From a checkpoint of a small transformer trained on Wikipedia.
Size: MLP 832 SwiGLU, 14.7M parameters.
Architecture: no biases in attention or MLP, untied embeddings, normalized queries and keys.
Each number is 128 + 32 x the weight over the matrix's rms, rounded and kept within 0 to 255. Layers, rows and columns count from 0. Numbers have three digits each.

# down: layer 4 MLP down (transposed), 832x320, rms 0.125, rows 726-780, columns 80-159
# gate: layer 4 MLP gate, 832x320, rms 0.129, rows 727-780, columns 80-159
# up: layer 4 MLP up, 832x320, rms 0.135, rows 727-780, columns 80-159
down726:112178145150124144124182098108195109104134161112125087104145098185088111090075167171146169170127122163152081135154102101086157115174088122102106135169154150053145145157146125125195182178140131215111136148131088109053208158135099085133170089
gate727:166121073174102116062149120082115149124131164102121150155089100112156116154122170201142169087131123174100112139086160132101158094138050081085180121160113107137083103157106143121116142203138147135122168116089141083174089152126116075076104134
up727:084137154133197147179173111132078133131140093130139133147142128148129078159154105056093054157090097084113128123130094144155083108148144139134172087129131037138127114045127069171130163041119136094157149114129104163121176131113111151121162162
down727:152138113113098123074163105135213127151144116208121081129154146126139156148155140169127068142151108150114102136160083128148192128114164171128120170114153112136127145165046146191137130146131140135083104118181104114106154168158126136110145054
gate728:120161152111120131180130080177124173091115201153144118111135089092148135190140124129193123149152177137130151097142117182128127120201183144101184099111067128139081150144112165122142114077099195133114170079107116121150130138134059103143090165
up728:145210097154040138095146129097081099104114111090120073182125068114157112108121138150139063129119091133137112159120133113148137142100165084121144106133217053106152171113144116148171161122194100110148166186160161099101165092187120118108126148
down728:178097170047131103059114146121143182147135127087129137160130137105165139106134127120131155121164122153138093077127126142137152106156097149169110067168079169156122139112104095074155182130073115098175092124087171101105077135133106161214080140
gate729:166071121133115116049175107111143142152154138141136154096178124097089122111102138193097151079153201109122119129104178201100170105061181158147172151121136108142153202052130106082162157170107168092071148107103053119130161123157099090150154144
up729:143083169092171121095141122114089192098148140105098105131144111152110144084159197124137136108119124099132161140117094137102141124154067052119131132152168146093168161115149086099099186146162162088149152218087137124175096103086097062131149128
down729:151164159151154175144106120110117114086109119111116148042130107157143131102149139140057165154196158131172122132101150127162147110085102148095119111174164143114099110100098142079114087123107102155127182127113129161120132142110132098134137150
gate730:132130147172159180122137124069123110182136118125153175152091110129116162129170145154105141118134100147155154061123107112081062114120114111130103089183127092093152117145128129108126104136127128140142048147144116117049120105136094086138123145
up730:156138148141127156129099114152123129159136133123154148122125086124129117179134110121136121124114127162139138127077067112106116111137123098115131129123119111141132146149121109090126107149125180165140113116171119094139224155162104107113127124
down730:143178169119130200128145099092119155127101088071120089110069141164150182161134148194119033123146135148168135144112128156152140122142123151153144119104201165156138102174126114125103143119114099066111088105164133138103085044091131118175173157
gate731:169151180137101095146190139115159098183140159148099114161121135166173123103149125101078135105117123077130131097110191070112147106144107117150110131080146112130135114172083108143163150086089119179158113171121143123137155132154185107135105173
up731:113106147179091139128155159056116148165125105142157145168089160137091109172154153150095126100097109093069105185087127135104187152150105137114108139115152097183151038115103131167125135099205194085087076108143139110120144146109107135149126114
down731:167085133161135149100180147147099117171155182086073122116150179081126166149087108152099097131097089104120162160130167156072168111182113129143160220109097120093145173096153158109157189107184166136110099115088122119155076088148155090160094101
gate732:135125084128153110120131113136169102150079111135128085147101132098147017179142082106175143078106098139109176150143138177133075180150132137134107138141169064076083142098154139125114148153157144153079126117137105142139132125120096175141144144
up732:097121103162159090103200134166125118105169155181160150143114129125139067100114162140144096142166126144103197169157180070155099112159074095139121123129127067173172079140167161135086142110122110180168115120129109097069149118102079186135074122
down732:089108122084123124142128133113167158054130128178129185110089109138192098188163122146138121087193170156085173128200134105126068106146147104153182140124127109153102133167091197106117122044166087039190099152105130134134123172151129064133148178
gate733:144180132193108093114181148173128124089075114108046198144129111137135130164151149176102083104133192127163186121160111122150104108147057147066138119129123107168122085150139165143096120088142154119160107134129088104136162127134103127095067089
up733:120073167138169098100146098090135141178105109061192092176177140126121139162095149068101124095172171127074151144134129139066115084046165136173156109090158149072130061135147190164117153090141098166103144162160146131140124119104119088180056057
down733:190148163129149097098086117162151129089116099130083122148080160182143110096174147105108149121112128133163071164166144115144140138154077126117117113116150138131115198156158101182132121136089136079069097211074096160110139124139180145059141109
gate734:059114094128129076119134155131117123127117122144168106101089130118193113084127104119121088131133119126105158070062139211072149127068139141110146136134154082191082069148161074154125140093188083115121081129169166185144129139121098180170110148
up734:057094163113178103073089088101112142092151158113154149166139098169082126154123131129103098131130116114123141108077139095072180128101136138144131091133121150080133209129138099174104111155132095117116135106124147061127153123166116124061127073
down734:129165146145115111133087127096100154160145133110061119139109129137182151163153148115089109108156121157118080138182188138098125124171192091119158106041126118110160129135100145137118129138130099142086139136140162108120130160191128083130115108
gate735:137140143151091143117186125136109123102143176145096163124128080106106177159075135132147116099107103150155150133153101152137173110157074182139179126125127116096175092174088196184087126075088066203167064130114167137148176150166134107145151155
up735:083068092130104146141110144173116098186178163077080132038141140126066161089132193125137149136168099154176110168119118086175119115101177094154128161176087148115144124151114085138131105114122140129123164143135122143061141113117141117133134132
down735:174138087154125164155119146114166094149134126132140144109116110157092139091123156120156112154104112155152115152094111168137143178125125166126092110117110143106187169176106109104116113126109180096097142128123159121144081055109141161135065102
gate736:129103126086130089153099101136161141089102163139077088117085123121079129077131135108140137121145121158078116141101184128095105111151073145126210092150118185144151137220117125121146114098121118157100115056143103112105047140149075125140107162
up736:096121152138084106072060126188133138081174115120140150108126133156107134102207116154136112133139129171133142124123155129110103157138065112129157172147119112121125138141139089119102155120129097149138136115119179096130099110128161126204139078
down736:150133129106110114048158145135034105142114150111100085089140106117102076152145172120119103131128085094132162095135174125177161112135186117112155150135124149135123088128085143128110110066123086113102170191119096092145112139100092132140110098
gate737:138099116155180117163160142155148089114119108109172163144133084114105130187111119156144116141135165153155129163117189142120137120091080154081111091166118092112156160079135112217128153147055147164109113145117130087131139142059096105105104162
up737:106155144148124162164147128113144077150144105095180147130105074085124148148106140150139126124160144142141163134102141147117128093153113153130148116118125115064103105119149099133145149133087107152117130120063146161136092127094126106171119120
down737:074088083154113137124094154121114116121119113077141081205138173171135153136146111105151112133132164117141149152121106131131105102160105116143061083071143153138134204137140150171135087157039115152141150148097115142135158127133158096164107143
gate738:137128108129153124100110097148095105115074154111115150134163181103129121106154210140169178152124204172107156078098082120074111123153140136078133094089118088179132129136170153112060164131096134088152120122083077139161124135126158134149112102
up738:059104072110136161168120125164145052109156121095083117146065095111133178166095162142073183125114127186153127118128116111182135137057136119119140068080067108127139130150113188108141096157157084123083101136116124115166163087120140128162153129
down738:125091126111083123123162123166127143076092195116116119070140121117120169102121090105146084088121160049143135160157158134089121158078145056151163148134170169121093099109105106160161075120041119122099138084129188111145150123079070104114118099
gate739:099162200152117159189080093087169152126161121140120131078101094092105071142095137069078132165126106133163171194084168163063066084060122132107149115147100101092128145100156136122127058155120142085107111184076107083122145179135147178139162107
up739:079212134114143118125056083096179113130152149061165106125124192152193120096064166154073118121084142120150134181161105123155107122141133093082202098104130143119142140109092140091141143075063053162126083110139144117089077147164152126129161122
down739:147151117096143126067170169153105117174131080113144161140104081124103088163193147094096180180112169086146107120109158137081130138105164173104142162149152136133134067096117106180149082107168199114103121122094118154098139129119127134115109165
gate740:127147135144192120114174099105048111023193096137098162151116142133129139094091109156102081195114122122131136062104147078088151119123076062096111156133144123115118149113173173110104124131152119173100171156107109087067153098183147137143125126
up740:136136113150092139172155098160109112109085110179134168166068092187123165125213192182158082159111110075097130119106149141074074132142119121085135187167072138118134166113137115119132150143176137140129134160144198126091115093132139105090153095
down740:133117214137139102112079113095142140110114112094105143061176156118141119116112108111119143115064167108089154111097166087170131056159168126158181138068132106140131114123109152141063114136123177119141135154133159140161090121153107178134164121
gate741:128133121173187106183133118145122140115170107154136169136110090163151086098105085208093117117157098185118131181119146104170174120128126194148186156181156119136165095136069137160131117119070077156169143082105153108145152191178096157169135134
up741:098110149086116114112147086172139198114145139129115153141109123157173146115109144117117103130109105136139165149122154152080086126074123121151125147093114149106137163119101125142078079153115086159124128112153125079137128128195157183125147162
down741:152116108144063099151168107179118165069151111139119142137173135117143142122060161115147142147110146128164136143148094144172123219139116097108094158080165092169136160101116157104105166114150123132161097144149093129141149160119079082178104095
gate742:141126108124177089128194098107120119167154175124161105223112137110170139168131173082154149134145115113087154089131105075076167126116104135118140093152179138129116110137171122125140146145108104125080131158174078132142079095106138140098125160
up742:114100106110077172124120113150138111155176109154165159102140154143167163147100115124139115153135141140137167123107136132107157094171139144092134103120051103108198120086086161121173073134184159131164113116139143139122091122153136109142132155
down742:129098142171124141075113098121162067141138188164122098149171093192094075089122175167139160134131134177116135116152076075184150066112158129148135095159191172109121110167132139129117133132062074102163113133154066143110107095152179053142097110
gate743:106108115086107173146157100115116125129088135118068151131090169128139134113146114143096098138098161136074131095121112091068158122089078126113161152107157170122091134141097106106101161142142064094110157184144150159166127179079135135142086127
up743:150175150119126131182107166130120085111106119171133078112151118157138147093127140117101123155157093160093132119090123162124117113164145093147108099101090165123157108128118174156155024174158135120138153137125139087134150135128170129102150133
down743:128098159110105105128173123102151100117204182152149118154158079079089147170173129140125177088093089113154220140114062148138114132193097127092121113197166114170123155135117091192104107111091177099107126138110037143157145085099104148185168099
gate744:085112096124101157141106152104142127086195120093174199175091158140123108057109188129129103119098110111129132134096115122140153156108123138109116125118232104110135097139108152161183090124075121119196128084109128093141123122111112179107100122
up744:128178114114148181103140061104170115164159168139149134145169127179098134122217088132175120159160103099065171062156135060159169106100126134137103132201096179142134184108171130155087107115094141171099063171144128153115130098127146122092123146
down744:089187073153111107078126163097144189091099085143186118199158097076113126099123134157114187143152167102147090098075128099051137145229119162099174104181100094135118079127201128125113136137144167113207161102163106128167150142099094096135112157
gate745:139143172119081120153075138142112187115141125142125114166127113088108104174150128196159121145193101096152133107179164153154081104144098150120121168145138108110069127169122153172168110103128121138152116130154112155110184082130172130195140081
up745:192102096186151081130102083107144078142180135120172080134073173198139155131182150140134114169075184182126105120132056139131097090128070126100174144130091170167220156154139154143104135034186180107129153114067081133168110171088113150124168179
down745:166155104122122201184077185094073139114135163116151182099104122118185163158141143137186136091105166096146054132130100134157099119103151180175148143103162103113145103082097184071135059103098128194111119105211121111081118164088114128066179135
gate746:111164129110159124052142173111129165057121136145134147064093138116158125150073167109135144116177148147160025111119147089169115092157119180116135095132129152099102121131145111098117166209157130135179130167077153083126148105211070132076134140
up746:162219090107114111167103141066150079164146121127122117170112172177106107103105075149134079094046086116133099117196154185071147134109180125103188167130140141136134109098123124085207132105075088120094144108109105155115109166155116113091181147
down746:182138107094063136154124126141109079112099140095076112105115129119174129136143133127098106065108192153188153121189069148115123164114138081176118066095150155116169127103136125145189067108113129101202095054126141148090117179114137135118104090
gate747:080153131081144074082112090121139093104126129128123109142093110079082120137177104086118169111162172061108136155130132120139104159132121090122115181174106101150178135140083096103155086163097077115175102186129091120117037131110148086160111108
up747:172141150140100146123152156114124112118193107160108188119048138141115116095137116112155116168134135126133145099137102056103150168097135209180112120122167115159144161201186109150102130118118130158101126146103118164100124103163110169060168146
down747:124106160085172145130145079078096121131138115134151131158125136101090111103125198097145147144123143142154107123148176174093156151131115084116093169104125137098066080087102104118153104170098114137083178093137117143160132149084162099200157151
gate748:119158131129122136159111087144142148114083133160139111142136148107087144116111133128095085132178121149167121120085149070138138096196111093111169081167150134138141148160111104113159114095104125137117101121138091136122175169130114213112134105
up748:142117155098149110109096043078123113131125123132111109158116128102111152115113186117116144189106151139116100105139133168218159177128098139162098128209139041161122116176110106177115136116095143135106075109149153127173172115160066121092146114
down748:107110089138121121091146136110121156091109098171148117143202107174130179127114102152153038099123136136056196152175143145137148138145159138111151164127121135102148193127099198140147099170098105224124148130144125125135113133136162118133154085
gate749:125106150066136123057092125128064126107127130105097109078127117132122142114110129093116134122112106161135071108091194134148092099173164127144128071100143072116151148131104124126099102099117070120180149152173119120165082088100147077113145153
up749:173149123150134150124165150139114176202174171135056184077105124118104140156224120108134143155099164118090104134161059165136102102106110067158097109139112073110127053166136175144164130071132119172121100085113145137163125113141124126109092111
down749:159110087117137191113100165074131092148149117103078098049121162179192110104114114114137146088119094164082115127177121161157062098140120140130144080126100125091149120119129118098137151181076107112168145039083075160119133139191143126091132052
gate750:124117158098085160125112106138166073155115144109123126170106148052128142112124169136168115100091148189147147130131117144175139199113123155167126164130043053095145172118108117088096111120114108126154104096186163108097133151091089103066131144
up750:174133132120181113099142089170139125087116158124152089132111154153108125088106107149176178123096072101119139105161141153138122112072163126139102067129182152114128104119144130051150168121137157123096183090097112142146132101091162057140102086
down750:174110088119120165105143094139148138078087119174142117133148112108070122128153119178091124146119137099100121120124094139081164116127217130144084122140121124115110138146165130112110133110086097084142165134118126112153117085092106190102153143
gate751:089120146148130124107121091102149096118080146152160077137147102146123141153088200104147194131153118144089123032130137101206106121180118097182086181131207067100147077093117092139156113172150070123117137094142068147111124189145121098172089106
up751:108142106136144134129134142126127139176093142099156153095147130099086108129152228113099113122111106067103121103161144206184109145161116136102085165085110202121102151091088085099163060139161076147113137105085141160174137159084158142057098191
down751:107122123117133125172094111150101079151096119142105089078122088124111112121054118168111092114092134157158107149140149101089095103101098126126093145128182085143183113133123104152063185108136141119135093134141132105111150069148054164137133051
gate752:181111111063094122086084158154078150099194168148142107170126110182146159146097167147075128078142174149131148124083148152162168165158169108172179136128120157130167179109163097172068097088125147122102145094110134094131114100117115121083140197
up752:117122134179115123084170139092154173093145134075138103131113156074107159117089115080101141154125156139113151201141089178107087110137129149053157111138132216137138195131158114135099112114088175187160116092164139128151182112116106130158106130
down752:071073086154106131142150123118112133200084106053118136139137150167213062174134138166142101167089099136127145175098121163146145087112094109117098103098110148164165135097109146137072115189057118158127072127131167102180130104104109112113121124
gate753:130153138130148134103138133193138099113144090097095103131128119103154102139187126069152162159135178132124110157148170122115100080016119111182146111103101149174167121132080130121054121163106168141115109196118182131085124137149165099088105115
up753:121099150121089156115108181122104130078073106144151152134154125094149159120115122124150103101153106151100088115200134109151132255101150171109131135140067139066168147143084175125100182142145187161087158102155056079089108067118123104109154102
down753:110121117127059138099100152091170141114075100130108159133109147101187116159187106086116180135121131107065149111134147128119106095143173130209093137145133131145178180021155159189122109092156164154082122099078123163130134137132126053153139099
gate754:112104123161111152145188162160182097083124166132157180155124139130123130164132136128118117154153119156157152172088154139134177164130095145109162105192161106116118115078216106110100150129108141146142084074127126129158061184144128126053148110
up754:132129062096100152160157146102152100143123132113105140158082188104135134088121185131114157142122128139168128134143088114128135094141163123126166089109089126151111066131147093154145135030116058098144132179120133153186129073110145131111127189
down754:149168113118168157142089093125146139164136111118142160110129135120201102154121163175114101133135126128142156078173132092112104074133076066112142133132084136150099171113159158179135157090127113120083149073167153107186107078177130104128143090
gate755:067075093106126188107150174152129129099120146090123153111119092129146101102122117082111110101068136161110134122150129120115146123105102155213091098166158155119219100109086119138143122171116115144176132154069179136059145186206177152107142174
up755:088161159161127118151152128057172106143200135099139204153151110132113196133047137095128170153103128108094125124120150127145089119134127121146103104115161081122104122074111121115146148086082137123140171147110147120178182146138145155126141144
down755:149070073112140119131190141155103133055138122147131076084112085132149145080186087106149147139079126155090131123084110112107143132186094157087093122126141098102161122123201154142121190117190066211125101119163104107135084140176080138161221107
gate756:142183082174131158131092146067113161180153166128074118148152066135140167172162077130160146182148102094146111158070135072106165153143174157144130120107110099156105131184151155179078192137100095113179121114138104129114126135054119150108157109
up756:139124082155131151122069142085134142079113164106097108080153068127132121158137059156125124158103143100179096158096169083077145138140158167139157099138100124175108176119126162170095114119102067115194158153184134135121158120114147130120200122
down756:112120154092164119171139131187138150135138096133125144135112111157140106104121178115156092166110120106094145112137141131100114127105082037184086164142141114061144168140124084102152066143155154191095094109185109154076119108152151124122105145
gate757:145079165124161143106147082089085129143075093147101096153130086111154151146130120138122116083115137138098124098109096206162100197108124148163203105110138108097100153148163113137103107136133160090101110127150114063089116150075116125099169095
up757:133160125112168045167164072133117154128109138150153047153201123170105154121130147109141130119136143122102072069049150125071113116185144182125128081141151118092113134084146085178123122168113089124130104122109056108110120128111172118106171155
down757:131141145115140119133127145111108125130119053116148172151098064108160118141121125079085157152102116164089126183144097077120136128126160124126170172152149175170089101110125129148136113124168132115088083145135165158121102085141164115099111102
gate758:107076124079172167115167122113055132148144110100176055128148116145108071108185153127145153181072184110146110137168156130088065082147088207136140081165101104138131062057126084140144134121134113144153098083124126140154137091197144118030092084
up758:142131128087126093124119128080172135160154141174194147129129115177089166183123161085172097157177176120145128139141175151204148091115190109155122178100109130105183096156076056075130148099108126121138139124081160195142087127092109073144128120
down758:120108122143113143151154126137155135129097122090129076121148125194140118112134111104154168122111142106162179189148147186091095103139025178144116103115115122094158154109149152116087129102136101131167084145158132092075095147168140106121124157
gate759:093131092120110094154174143140189085072105163133113153106126083107126147149127137082162144124129120107123139160150099167111113100166101102162121107108122101138057155090133064157125152094118155140158105147131110115111109122206098160110057109
up759:149084098132124139070181147118157081110129109101157135123104125095129193164110157187152133115073080161108144152109160143092165147134109105133145149103103149176135104156202166143112124084086124118092140160094129096078132099112125156094122127
down759:113163129146104102119115241169086127129165147117134096192032162132144139128162106135143089118140085129103101153193200169135175142160114080144084140143153120105143145127164121120083093123153159190143135075161158158123145139133123150120145092
gate760:151139123185143110119205144108082124071129134131169052133048134179120148129126120177149118107058142108091156078126170067155139103161151118145167145098098134150173117140130154146154153134134067205143124165125091135136176171135167159092128138
up760:094127104106111164122075136195123145165114140102142157153148104133111180122183146052105160171140087111132127140107084125084178088087101149130175087162154135152128085082174140137134088140112166076100177092122105101125104147150098101125186090
down760:069106077118045146128160115095121120176153119129102182152152100094105198153122154117100167076101117115137141133129102143158132133114094126152208130187149130139106158146091107075154101155100120138151165166154126099129118148118121108071093128
gate761:132094116128130162093109146128133151128129172171028068193120108114138154060168135116115207083085126081102141092094138108101145143176166106131089052152105160112076110134129089158081169078092188135080129070145119043139165208123101101118164150
up761:143109072102164156126079108143199100152133153068104162106153130119153123174067090091151035164154170114068151112130147110167130084115166072107193104124138156124149189185112158141158134107122190178113144145205135131103059101128124130138137141
down761:044156181120121067179154119151098124152125166104092127172186123123170126142106124101115103114162127162106114110147113043113189145158103111112106172126185105182133178164161106139075111142125083142135122167145188174150158158108112122131171150
gate762:079166207090089064127067089203135154165119141179149156081120077099101105143157069186130180164144150110078135087170121087074190160112152207096176085198104156135147134107101119151201141165131143116183104142111187091117174177128078119116147131
up762:100129108127124116163158108090125156141190100105097051110120118134085174174183145138060131162106100088108085119126110129047092142145145104114079136153062134098117166119071206187147136136120108132181132149082131182094143211102094240124068161
down762:171102129112162137105132149128138117126161181104146089098143138107168104092170137132151132137174136131120192150138157131087089130091135095152150135130136157103130127131141110084080095105189116145153146101072101161152078117103188124096091129
gate763:159178142089136196131152137179138130140076124131108160111088147117098151157154121158122189138128136148092143136125090122135130176104085203136164172150117166132146079154151121119153118162099193162055123115118166117141105129136100245157113096
up763:119147132162087131083146139151114158140136116081114129113127119088115134187150216094099131076105115136113183128124155105128135087194078191120165084171159191114122139118141108109076101147035154116091141106114089098107174094077107090141132153
down763:128161063144085078083090180120139131125148050167140170105167169117113139177153091133176139128140081157134147123158092186139109133117127181119139106189087132169124085135121132161093099129104098141143156124151146153131167111116139099138093092
gate764:116140128145094128165042101162082132070166104068120158105125123080078114141172092097094059142174117091100137103149151136056177169149084109088122222155129096085138149173141107180123160087129146136191151086177139187180151093093139148130153093
up764:125097173117143153106085194078102129100156098156124134162099129112129069165113152145118122168174080087146156079095156120129130181153119110096093130137103169108056128159152080168106135167086111175114118170117123080128179051112113088110175200
down764:083139161158081059150125099178155150154108130104115078117163137102115150125137149203057128075158103134172140178169105181109128138107143156131131143094131126143135157135137128102191096152104102189127103071141173129162108146118136125091101133
gate765:149143104095120166156092114192109096120103191143144056098121130112089155095168088126160139063140135092109172129109140150101104095114095171169088152138063164166130123121168143101145151110102152145180122112154106146087151160113137105136135114
up765:129150141160114183154170138142048099125058184194137094210144139170095087146194115133158146081129121160150103117131134144107160102096085171161109121167056126129113132123148169124129149093080125146134139110145144159106160122130128117110152134
down765:087151142080189087082068149162129168107137096129083146069121124142117117096108105130109116127132151119095142102143095133152126160117163105103166175137161176092183139172157116113077139110112112071100170122134172176157131096126090137156169139
gate766:125159157115122118110137104166137140091150111149097102116161111114144132137104064153131092104124090142143158158112065099061150162157081169164167143147159179203113179124170115188060181179071149117133170111139141114117054142109146195114128108
up766:139186129098145132135116102169135159113116139118126111152177102116096114187051097159183157132098099077157106157151128101077099178094058118109116094199104127110129109076150090147105139101082158125141129169144130113113120164157219185141162139
down766:112148114171131143093139143169127131159114084112149169076141114090076076137142164113164168155143127096105129139122115154166134088114184097146102097084155084086112143140102116102111090116084155110138132126101139101055128141105082130098140111
gate767:138095095124057079109078159145175144159132156112155147103159114161163133130125111161148168077133149146147111173095092179073160138139092099114087090097138158109105152151107120210084114171112134112079144120118172169144162111115173128097132117
up767:081122118155143123161158181132133105146110077156116134139142113108136119133169092111126194137109117131132100137131079062142142169095110131116129168092097128172145089113109182166115100128185146125123107131204119145138129125165129126137098152
down767:170087141141126132116136154067095111153168215147122141108118117158095120107080147104123196142083137129085100110175108133129123120171132148149134172145151156181164114065125119161083182145087138129203132117097172112116132123113122118161103111
gate768:131144134107169127160117100197129087099113208133156109132141153126086130119109160091172146101156150120105224127184090113089136130197089119109099141143127133130128134088158123120192131076137139112134082176095092131116138123126165094126111140
up768:109093078102186158112113131156153152129136134164124148033175138105133123127174121137138104147081120191164151050155080142140138117110074090123129158139163127093113136080106130106104148089147098127148099094160112114044162160154168095197141118
down768:137159148119140163105127133151133106213132100143166144134123167126115108174157135109131115136148140124109037141139131064125151129095116120190123072146121116118134130121217115103118128135088077112200150111136134131095082131072182084086097083
gate769:105057148117077133101172140137165071096137152087072178112128122161100115128172108117104107132122154109066185160113159149139120122157130134170137131176154177109196098088111130186122139147101154106111150117129142096134119140187148160102144091
up769:193100071109129112129093116118146103144116119100142148115095118085114115147175209088147146119137100095156101133160152145107124148179157149081143143164118104137039122079094118088097101085154098128133141071200192156106129095078120139100135164
down769:097165154123146140064120171154152152072119064123141151184146159191209109187196153151130133127123128162108101097173099155156118118109127101168138095134086073102157113147123188128085165226053104098108135173136142161140148129218208090164131155
gate770:079086111129106086158129138146139188095116178143112103117113149174115129210134070137166065125131192169115103073137172134183176145119157187116124101153148196084138142108070115137115096138164153165149152156174097098128114128123187108119133038
up770:132166093128090164086105159167103081123126117124113054119082143137166163144118182103142120123126138107154164106095121126111062124165131105123072140082107149142153086123180171184075113081117127116146111096095181109130141136141179174188113116
down770:014168155103099100129123098127144178157144131172137191133106154063210134153146158154123077083178153116177073160049170133129152147107157130121126175191125096157091190110127125109160144100085131081149137148136161107098186151150131132130097160
gate771:140142073102085180142145129149149090142098150146103182132105114107187106124083079135106133145138047098132055131081090080139122120109111127107167073071131101173151170130176172156127162093081185142120164099097097087122105151115160158126098105
up771:179142159138131169106097100147140161168137102138138154069121115132128079128114130093126172177202166099137145118090091150073126169097083134130120177089134110146121136133095064081096128141147107045155166091109134115091160113148165140156118128
down771:082137133072117162109175155070127106091106152071171127099151108153105118080172133168081142114108075157106071086157183177175143154127096113201123127144118128133107161162108115105166155165093089098131186116097088134096066119185135138121095102
gate772:127128138183199057135102113052126092068097177106117162148131098149104107130132098116158076110155145108146111122091109094133094101132129177090157136130112103165101164150098161123152128122157139088154103110121139092171096132150099117094077131
up772:122091072101117103179086147148156159152156144137126096133163096153145151091086166125125111129130131163137149175125170154115156117191130105119133155141168153153126184157116179145088124093142126113221110158105101198119160138109103166160120115
down772:119111106180109094138182119155094039140094183150148143080117113145124126128131131138075073110103098121096150088158130081122204131052185116160135084125111097128110114148081119153114120108120150127083112145123095119118110087151088068140158121
gate773:076123164076089155188052109149144083119128087132111147114098151087147109209104124117165045079100111131141106095129094105152110047160138085098121118104087126130146138136048149151093183122094059094158120160159097162072122151141084114160036112
up773:099137095145167140115132131130123154130111145205103098120234128120158105123116123129138135101125148063185055138177095101142098130166121153104108133103216137130153158071159112154067133089039111081075117146181066129126131132089129067133115156
down773:115131075102155066169102175121133106123109155129130127114118129127160123114099139159149140139098062139122132109093180137138126070118133137167110127106130165137159118123128117105096142088128124140130123078071120104132144109114140138129131134
gate774:100140120152128209117052106168118140134117171108114142158100099071102145174110097130124131146097154158155117140117078145127099118145139118101158075168125161132110142155097132170102124104193115168089132105127185109130161155132115142188120134
up774:176126126168110143160148125139104114120159146116130161095186099096089142160133113167125134167182130175146094130149127178147153104053132126122138159118100127101122119170081100109083182117089132123142089113162071132154140136228083138169134094
down774:136094085111134087167169118169153118093118148132115112125084108087101146135161160069111129172093160131123176222172139079180104103156168106104126145105100087090132135117139104098117105160162122098114203167202110080084153146083068155123164107
gate775:082137207142143134122140101133131154124133180139077138094083119113116146053145118151070102083153178105130197123121157128135117081123137146187104084159136140066069104052202130124132091137127158087106132141134072058092106139097168108164133136
up775:149117146126098130157155110144132100142133118139126187149134099168114123148167142095103148092129134108118156203136114126115112084129148183131079126097147116097186170118116170093124149123115117127169127157198117201182119094167162208149132161
down775:127094093139135132184192101116174150082189145116126178147152175154151135073106127093152163092113156156061095156112093133099091177131142119165096104096124088138119094082130099161138169108129127099071150170116103124166117091086082074131136082
gate776:098107128139155077078170120145082111131100120082182094129121169136141178126103101104097161122102211125129111160110136168091154144084163100130082145102100110178126155110134106095093115104125126127216132132129134087144140153096096077121093118
up776:086209107170131126130123140146107133155054117103127073097099095091070137131166129122133103156133135145113130175145083137110140142112133091155073110143109103114090112101058126076109110071087086127109107163117123098150133125115127167104140068
down776:116112136116113101111141144094104153163141153120159094122105136069170145124174087103071110065139130120140130139195115147114128145142080155142090149134161107123168100188088103128120164129150128172106185093115133170138060135116079102119112085
gate777:135140086103144078092134099169152132101107125148156069172143081165202123194129102093111165145135119132149149159119081162130092123154120133122147120150145100133142160145120137144104117177166074168112128145085070137099100091063144123153115118
up777:104121150129164138064128084124133141064096116142142117199152089134116101096154152139102144116114100136140139132087107147115132160120146075157130115174120110152118108094148109131148102096108108120095181098124144156139155118143086107111134088
down777:082154093116106193113152149132128144176142161117109120122166066121069122124103120116054144158087163077093130117087161091188084125164131185107122178105173151128128099167116125107185161136119084077149066131128179127118112166119109169149131133
gate778:145116129141058189190135150105172148182055156087095169127180098145120146111169143141140121103101098124126255138118134156154164146163122155135152105096128125142117102154153151164094160121090090143059126135154150135112151129092157126093147155
up778:077183126105150115125100142084134154121084158120101120127135145126130151109123112126139089138094161180182129079106168206160123142151145102118162152159130146102133119167118065075152108146149109080076092093152151195140127103079099145117066114
down778:115144152092142139113144130146174179094155128153106088126152116123167087124170118177149149205125152134146129118110136150102121157119130134111161144077088098159148153136081070143091115125124137081158155134101099109103086139144091107138041130
gate779:187148213087082123149197156135144140165133128095113143138131165170099168122143171124114172070108161185081167129195138123154114173140141198090120118101127136103204148125094129150163132125144105142070110127121146159144135092150161134173116052
up779:227203055119159153088169167131113140096162126116105152145076119092084130136105148112141081146116121189151152189148175104121156167151064153113109105118116141052129163135111175153080176136124183144142085121159186120058109054158073145105104128
down779:163108130141086135133155092138094125177097184121092135129108149148082075145158142188097085117074136232134157100166154162106116181150148111109112128147150135095134187132131099122106152096149119148130113128106136087147169093124158077122154091
gate780:157172102109153155115121163116124168130168137159136098113182100096165152126117108109090105146131185130132153096108137151103142121124179160127164153151112073095100115102073061158160137093127082141106149109178093116117143129156164129111130122
up780:128132161152105134065093164143170116094103188117122103124116109146136121130185131117085091132155119141129149118095148156087088141080120100134120156122124117134151130134136142185145137139122112133140155125140119110132149151099114105159125125
down780:068053098137167133117130133081124176113102131145129104179148080142131144125175115166067167194080116126162167123146146101199166108154131112182136170127108147135118141140143112104124146110148178131118122097147147078157091120158116170120123165